Each number is 500 + 25 x the weight over the matrix's rms, rounded and kept within 0 to 999. Layers, rows and columns count from 0. Numbers have three digits each.

# layer 4 MLP down (transposed), 1024x256, rms 0.0935, rows 125-174, columns 128-191
480466480459488456531467533492500525485506484468473527513506493495467526544490489478478507512492514459487520487467462452481512517460527489472498491481494464489461506475504501481484479486505515
505503510506475497497484477503480533469489484500496503506483494504478473476515514532488491472550488482535513509542500461470462521473490543493495492487492501511480492521490519541486504494514495
474531487537533516520482548514487510517504536482539499508468473526474509482475510506549468499456503488495520483501500494518494506498456490520503491497482464484496494497497504546510500494504468
488488547497536489483491531486552540502477512494521546488462511505533482474484505504499572511464529491408518460515509462532503514504430518464516490470490526491510516467528469488439478497459499
500503470471490479502450527545560516549482462503505537535514490514565470500442477481481502485485516500516497492547525454514537479480482546475443482496456479487522554494485470517529436497521520
501513497525486442446516499510499499486552491492524534490474504513481537527503546481495496542472507503503471528502473476485515518515495484470456485490492501476530492510522564498528535505506494
511503489544534478504514463500461490479526484507513497501509515488462467495498491554510502524488489456560527502510508463527530499501512475558523499523517494488485549520491541502543506517557460
476536485504561507459491431489487509513492525493471499516515494534550479534508482560535507484489542530438492484477497476516468459488461422505454522492494466470508452463514506522502528479550489
529510470477533532487501500473440504485520511494509509496449559453538465490475493462511521455492491486475519502501507488513537501524505510507520529517481503528473477509478503454485502492524461
449569534489522479487447492470522473485494553501506510496494523456505536493461494477500452497510497457452509424519512524473449482533468493503467437525499480502463538480517524486467510501485468
500510508534476466537514526473476513492484499504459540510493468527506456530503517483558499498500528487496543513490490506485519515564503509500454513529482514487474488455510483480498475499500465
507489560535481522522508488499526533520492501496479503543484525476481474497487474519507480490521472503520523487504486494522479519493462486501474481518491481542502511510498489496489508486488518
513487487481478502501508506485490513485530489520492496486484532485496536500489498512491475517510507464465434459500507504528503480530551533467492519519488515461527533502472537521488488491502520
496489514524513533512563493488467454512510554471467495536509457489499521488539533506543487492481506537509464479547519523547522489489488533477474483527510493441526542560496528505502466488510534
517507493484502489482471511537485472507513461469437463469498500521495572477489476540476510482494530526470487484490437482521561493508481514436480525532469487505542546494487459467511493511499483
521509458483452525512515519489482528481476491494522506500513468510490479497518515487517529495488510493472512484496494518477523476480486503480541510568469553520490489512505484504549485504489507
540485442499498497506550464504565527476472516469491534513508511468551506489467532502497517512495490487493537449520489496491523503509520561494485489537517525512463490499492519504488494475438480
519487470502514525489472491516451497507489481502513490508510559471470471500478470537517473545471512503514479495460488494492493479466491529514484512504472467539488476502508467456468484510471501
516501484498539532491504511477470513457458500537516493528521514494555505517506512457533532487487520503522504493483485494489508498528473491526486524502511533498526481483537508494503501521508508
534497510509527473476501493477505502514515525521512452500514484457479469469459499483494531516498506492447514478503480508545482534497490484486467517521524510519529518543465514481493523502522488
510512467505521510475486483497512506515512507488474514506483505482468521516479512478517491500517510465487468525494464483483500491477498482490492502480502467488507518523491481494468482468494489
497541464513518535476501519504484525495461489471484528493505482484517504505503468500522457455485505513495513505512470524524489453551483489520494522461554473533482482550518513521495481515516511
513472484569486528499504484532533532524458515470462473547493505549485523504507510471531545481528515507511530496525533513491510480505523486478495500514486509476529512475520527522561524478511478
545492457537482530519496519499522560489496517461513531523479541478475511497519449456477459542488496485488502405507454508514459510470527493494472511512481531488472480506484493510554470526513483
467485483489540500458502458494493527492464495491505489475491468490497477501501524474500520513485507465498492526512531491504507493506493494500517526488503499504513511508477517536514529519537493
495494502519532498467488453498508487480510509524440469477483520454564541505501501523510494487511514469486509493509532471530498543490463492527492520445537446516452510522549509466526536531538509
509505515515483488478465513496475504501492491475499538494465494470499476536497475514500480472510502483507492536487532487505447502516513507475469494512512469494499515505482502485509493483493483
478503492508499521507482485489523485513505508485474516486490514479514511500526472490499495492514507489468501520505469481498497476505484505523488514507490529505499515500489490493500486508486508
512486507459510494483502508489502532520465497507500500504491508498492504492545488515512507500516442493492499483534469503479479501518501495522524511507522516502486482532490524498499469471483521
473523514479515532493513499458467497502523452485510493484459511484551452521497441452476470456531494456517482519470486544500473452522413478491506508461533513501524452538499488496487491485511494
525482512504471478527526470499488486475534505453495482479480526473496514502509473492460524500501466499456483511525514505456551523499496480503523481462494484482515422521519510495441414501493498
513511540515466500523547490499469491490501481486486487488527530513540454501501517490532438478519519554493501525505475497482501534536495484501479490531507509523511538476486500441510492571499513
500520489471542491519512482567514499472497506469543504484494496500536487486516482463544518461514482493498492515496488513497493466475565524521528512462507494538528489472478454471498463491470515
500500491459548524472494545516511508480482489486487509472499486484432458541534543518469493512477481523506522484521517515502481536481512514481498532522491473505505478512481518452523473478486519
522500518499496511480526494508496496475516476483487521490510506551518500507463511549510511490515520480508528553502461504458487472446486516497533494520484492493506460495520518489498522514527537
500492568451474489490459507488513496470517502562557529519494518487501447509485553537485520463485471493543488560536497529528532499485517483528545479480516476516535525470498511498507502463498495
534476485492487519529528479520509511503474493510479511540490455458518523538527493515528526489476444536517541512524486481516532516504471461483506490452512572507518530530466515505487541480517510
525500469527453486470499482496467528502544507494478540510475534513456508505473461501502505498514520466492497476504496491486490528504538480511499519473501539502493489480505461507510477528460506
527498512537487563515495542473496474461497443513475485528486523479484487453493494495500477475511472473491511510528474564498485524474503500552490507514508487492486487458497509486501517513519526
521487520512487530493522535508480459514509506482499485512495479479551504499524519530510474429471489511465538491445488514525499514532460453495536492523483531465503520478508504497499471565510493
497504479479512528512536464493481517488499503496505512535484482502514502524493455486473480524486482500518495506514472479479489533488527544489509528519480520490488473476463512440505523515496542
537491532517467500550504514521527499509488496492542513485490504455517485479450500459563522511537467484501538540501498501476514461488530536524576479463515492525506548531456512512481504524473526
519458462451491543552517497472487552543512485477469509444503473479496496541528508521523515475469520510479520488493519489461505534502497481490505493501533524496503561521502487533472482511500509
535492500495490496535532489499498484486482476506471501490468495482553483480468521481498504485501491508493486530496483496460465484489501504481504509516458474522490480510503466500485488465452486
456491473467531476452473498502527514477509486468469481512507518513474479489516512511526520472490507492475470494485514494482479510501490484488501520470512542528486533500497513496467526518566469
464515508485512508510501511489492486541502521494465479524496500479487490503490523476514513478495481483479501498505495484491510509451473480510511522523499467521494509515523489515488508496499489
491504515495516511477516519482517491514499509504497486530505508495488489476524512493500482481517463491493461514497472462505523513507497483491483500501488476510502493542482507509496508511502487
479474536498492508488455515523531495465490491482479493498484501497454514493519422489481513512477508530507484474537561421507503496537493503514503448491490534502473564522516527494502452521503504
504501515494550515497464472499489536471495490500488530513463518514533464438484476496516522547504456477505527484492497512549460511517473498490545514503462493475491485449534477474484521584531515
496509484510504492479532502506506531497529492496503492521532500487488481512457421477513454485500447483553500486502477503510470507529525483489515514484478486520495518545520505504519511520497521
# layer 4 MLP up, 1024x256, rms 0.128, rows 126-175, columns 128-191
464514434500487505492455491462533486494537469504458525492502442504519496477512519544497454466478511527515521487530504516477499487536511485522495483480501496491543487501463469543480511453528502
496464496483523468518484412532532505505462502506530477484485480482519503449490449486507526509490515479512519511504486494505519494485507484483438452534502485457498518492496502534545494496490495
503460439496437534508516534574501479488516501509553506529491480508461494507505518496490496487518545481517519505541493497492524479491541517489539464500448470556506478453490478528557511518467505
498502530501519560494474504485484523518499514496493539494482577462523474486512484488507508486488522538512483501514494493452485489555497500519499507457538502471481470526478478495485495521499514
470499521478496507521511499484494483507497418493521472508476537513489530455493488496492461491499490543503553501523499510493508489513503490520528513520515513484486534499509494545471483497499513
498493513566471543498476513503525461498522500484463521524512508548484522459517553507505501504518498536495482545489494558513549468505490500484516504533488507546473486487523467531443497497482504
527532491520477511479513519524482561515493513496594531523475520569430510495507547529498534505541517462497465485482508499475520548485479526573472539472510504467540546458446451499549508517583504
483458454456510485476528461513493466509485499506492487555504520505505477488507482496481494535519523470514527503519521533484515518497450498537521516517460525498522475482497498499515482513481469
508575513514515521510531504522529489505478515493425528490489488463558499505470489480564529498495533480489516503474455480478490490469471504515489533455513513438498495511530503486525528565513537
525467498496534534491475483538495487539513480498489498495538540455519560517483504521545492493494492463487492477487450505514493539481544499501494500548545559505544489499501520523486538459541546
494474483535491480457520492505517501520522483520453494514509494535512524529510508472508517530539505534507478514469490475473411523511528510519523496474504518486522467496494488484506524538480503
462511492549532478448522457529479531566453514472487538522480501523469477502566483521487503491459511532493511496488516522483500547503482468542517508540485529517506538498483531450479512472508502
519509483495481490505518487504493458496505517560475514480502521524506467500468476506510502485488477519546531494489515505495469501528523465486530467495496494495470491504454523506529506505517482
496526504480504526494508492483534461550494529517497482478469509509517513482507450531465534461488467526466467518472555523461438487542489490518517455535523441469511500497497515501537538511482519
520497516513512457499500484510485488484492502512498494478482499513535488487522482469518553506504513495511432482526466463502496495551485500527479477514484508518469467513507497506459537520552516
486516500500502457423451488549481484479495495546488535495529505536524488475510527541489472502522485521492490491526551436529510437495497488497517488518534511467515542542479493500513486463458477
524452465521528531496501468509503475473516471505507493518524493526523506480475510469525475509520499532497506501476498515498459527510475519496510498527462511473484434551519489418486510526457582
490515480538522489495509509478473496515526484566500564475496516406517522494584492489468460545502519487487476471467504475515512512543486534561472480481471475459479476517506446526507467539464475
510501477534457458574506535457520456555484520525511532505503544479481485474503448475474532482507503501525500502495497474531521507530477468489460506506506507462479499490508518483506531509482483
483497503475506528457496494463520512506483481520504512495501512490511451508476525519469532495478508504506464527538517494494517534482455478507505497528497501493496496507493515483537500472509492
514515483492481523498461495495499509509533504511515510485499480492500525490515478488508473483537512512486508512515491507528500508530479485499525503561533484496509523466502510487501488485518471
512539537511491464483496513503482470485565481475541513436503506474525471482525498517506425492522541497472489489497474499501519458532523479537503492513493502515453461502509516445459503474540500
516530506513484459522495513459485526511531529500524518484494511500542513516497493489510498527510522509477493486493459495478465498512494492511517511502531514493515511511518482512546475491517563
494526527520526500524542490511513473491499499515494514528472498460508519510517478512466481482493518478504484490498503463524489473537484474505450483503524502516527488489499477510480498523493524
468526476499490511485533518479495500507492514500502490485542490497514494450458516495500518531520481490484526481505469493520487531549503504524488521506490523459515517503518470512513482496505567
462510513479479493499515458561496521504477506507468482475525461480533494473524509501484514512563461511484478492541480494517501488490520530475534486482501488506474492466502482488508501506504510
485503488480510470506519496502510518487500464462530486493497486506486502484495545493496480486489463499499481490481484532479521501501493523521525497475509466530491502500533469520504508540499499
468550539499535496501517500521521483490484509469516523481486500452523502504487506481456481524476500453496491488495515512485535500529500482496497495504460500476479486507494477491504523523506516
507473503502456493533480475521494508509523537475500562530503470487508470480569538529489483453496485490510505478467482490477549509457441450491502498511512465502487505481466524521493481465550508
491488498464482473553519510494534510515498557505468461524491498507506550512473460520475539491495522505512509508528499540529524451503471468506515488490449493489485474508506466506518481520556448
505488501479487416534482513548447480497468506516524497517490478552466519489487513460528525511531504472552516547478524511518531532454460508492471520514530480539503530470484529492508502491524485
515455460545551503469548502481473457497552445463456525525486476499531492524538532535484488520512475520494482506467456523485492508525524492522530487521479434547473455529518483449462481477480534
510479483492481532516504473528534498514535481510506490453501522520551514512506507482437527540526507503466465506504482522477474454483482501490479499483469476488496482516438498491538512469512493
516510504498488503505471481488501463516502516508506438546523486502522487497489501504497526507494469521495471466508517521470522500517481504470483451494544487515533513504502517507481474458510511
496517492489533521553549508499508487503505543479468478495509479497510549483499505477518525484500507475507486513493488481453520473458476522508488477480492486500492475521464522487503507501533535
468534482490527540522498521509532514490492462527500502495491469501475485506516511507496490509538492486439512466450514487505523508511463480539523482464514493517496527452478530481491523491473489
485527514514488502541520476516516475481454497514515508495487498513509512493485494486481564492490462512488520520549476480487514497531469476505522452483496499486487527530460547516529506505481511
497513495501497525515466471537490431553473515508491523532499503495487525489486557553522486551502504464495488474508485491490512486510576514480535480485505503516536507439461464464524495527417508
518483526471559516527485488502484486468477532511514473489523539502536509493480458473514516480552479522484458503465467519518464516535505495551504529497552518492501525499468513481518508502454457
513526537529499461456488484506490531530497526462537464521568471553522479524504528483482449514488492462466509501481531515499471532496493489526462493489483485511526443495495495486470493494489507
536540570491495488499495498545522520499477522513532504529479510529545507540482498447514553530547497502519467490491505499472545512550510527510447486487486557505482523531466493490471488473545457
511552494560492489498538496491540470519527453484465506476507457509531477486453503474438518511457519530532490493513508523529485492522493506485522473491511505479490490495476499509513509498493464
496484500509466515515495510482483457474534516511493525499491501528558540514502500504492510507528531504544498519491505522504504485501486474499524476468488502527503503507470526549501483524490490
499508532518489545504527479553523524484482515498540479478498479477488500519497509511502501556544492455484530494535511492511515494473512513503442524490499507515490519514506518471539461515488508
508466499465508470499508492517463502535531477528506496482503502508479507469507551530508507548477491501538485519493510508477505506554488505524519512497503507548466477497514506508473479490511486
520491475534494510517503458501498530523489479542491519496508511477505519504467493505512506540493518485513492507486508474482514491502484507472500498509525538444494474486494481482514477503479486
504499450451496497498460480496432480535467551546505524522497491476523481487495482467512473517508539495450473532522499523487555466458520496517476528549520518509534514512505506487558469491545500
451496498488476480481490518502497535509495547506514507483540501504504485486494519466528525523510516526504507514527495522501506512531473492545508507504485476436530507501489470519515498492497521
503532541527542481501538528499557519449516471501477502542475474502522511514537523477482500504471520520485528501498509499459482495487515543490466545482509519463470462540514488527495502495536520
463530467493522465519484490478530503470493489517459456523488484482498540504478539525508483543484546530522483541507470537524509484493508492502496482479554542491496512501501464556483494509492536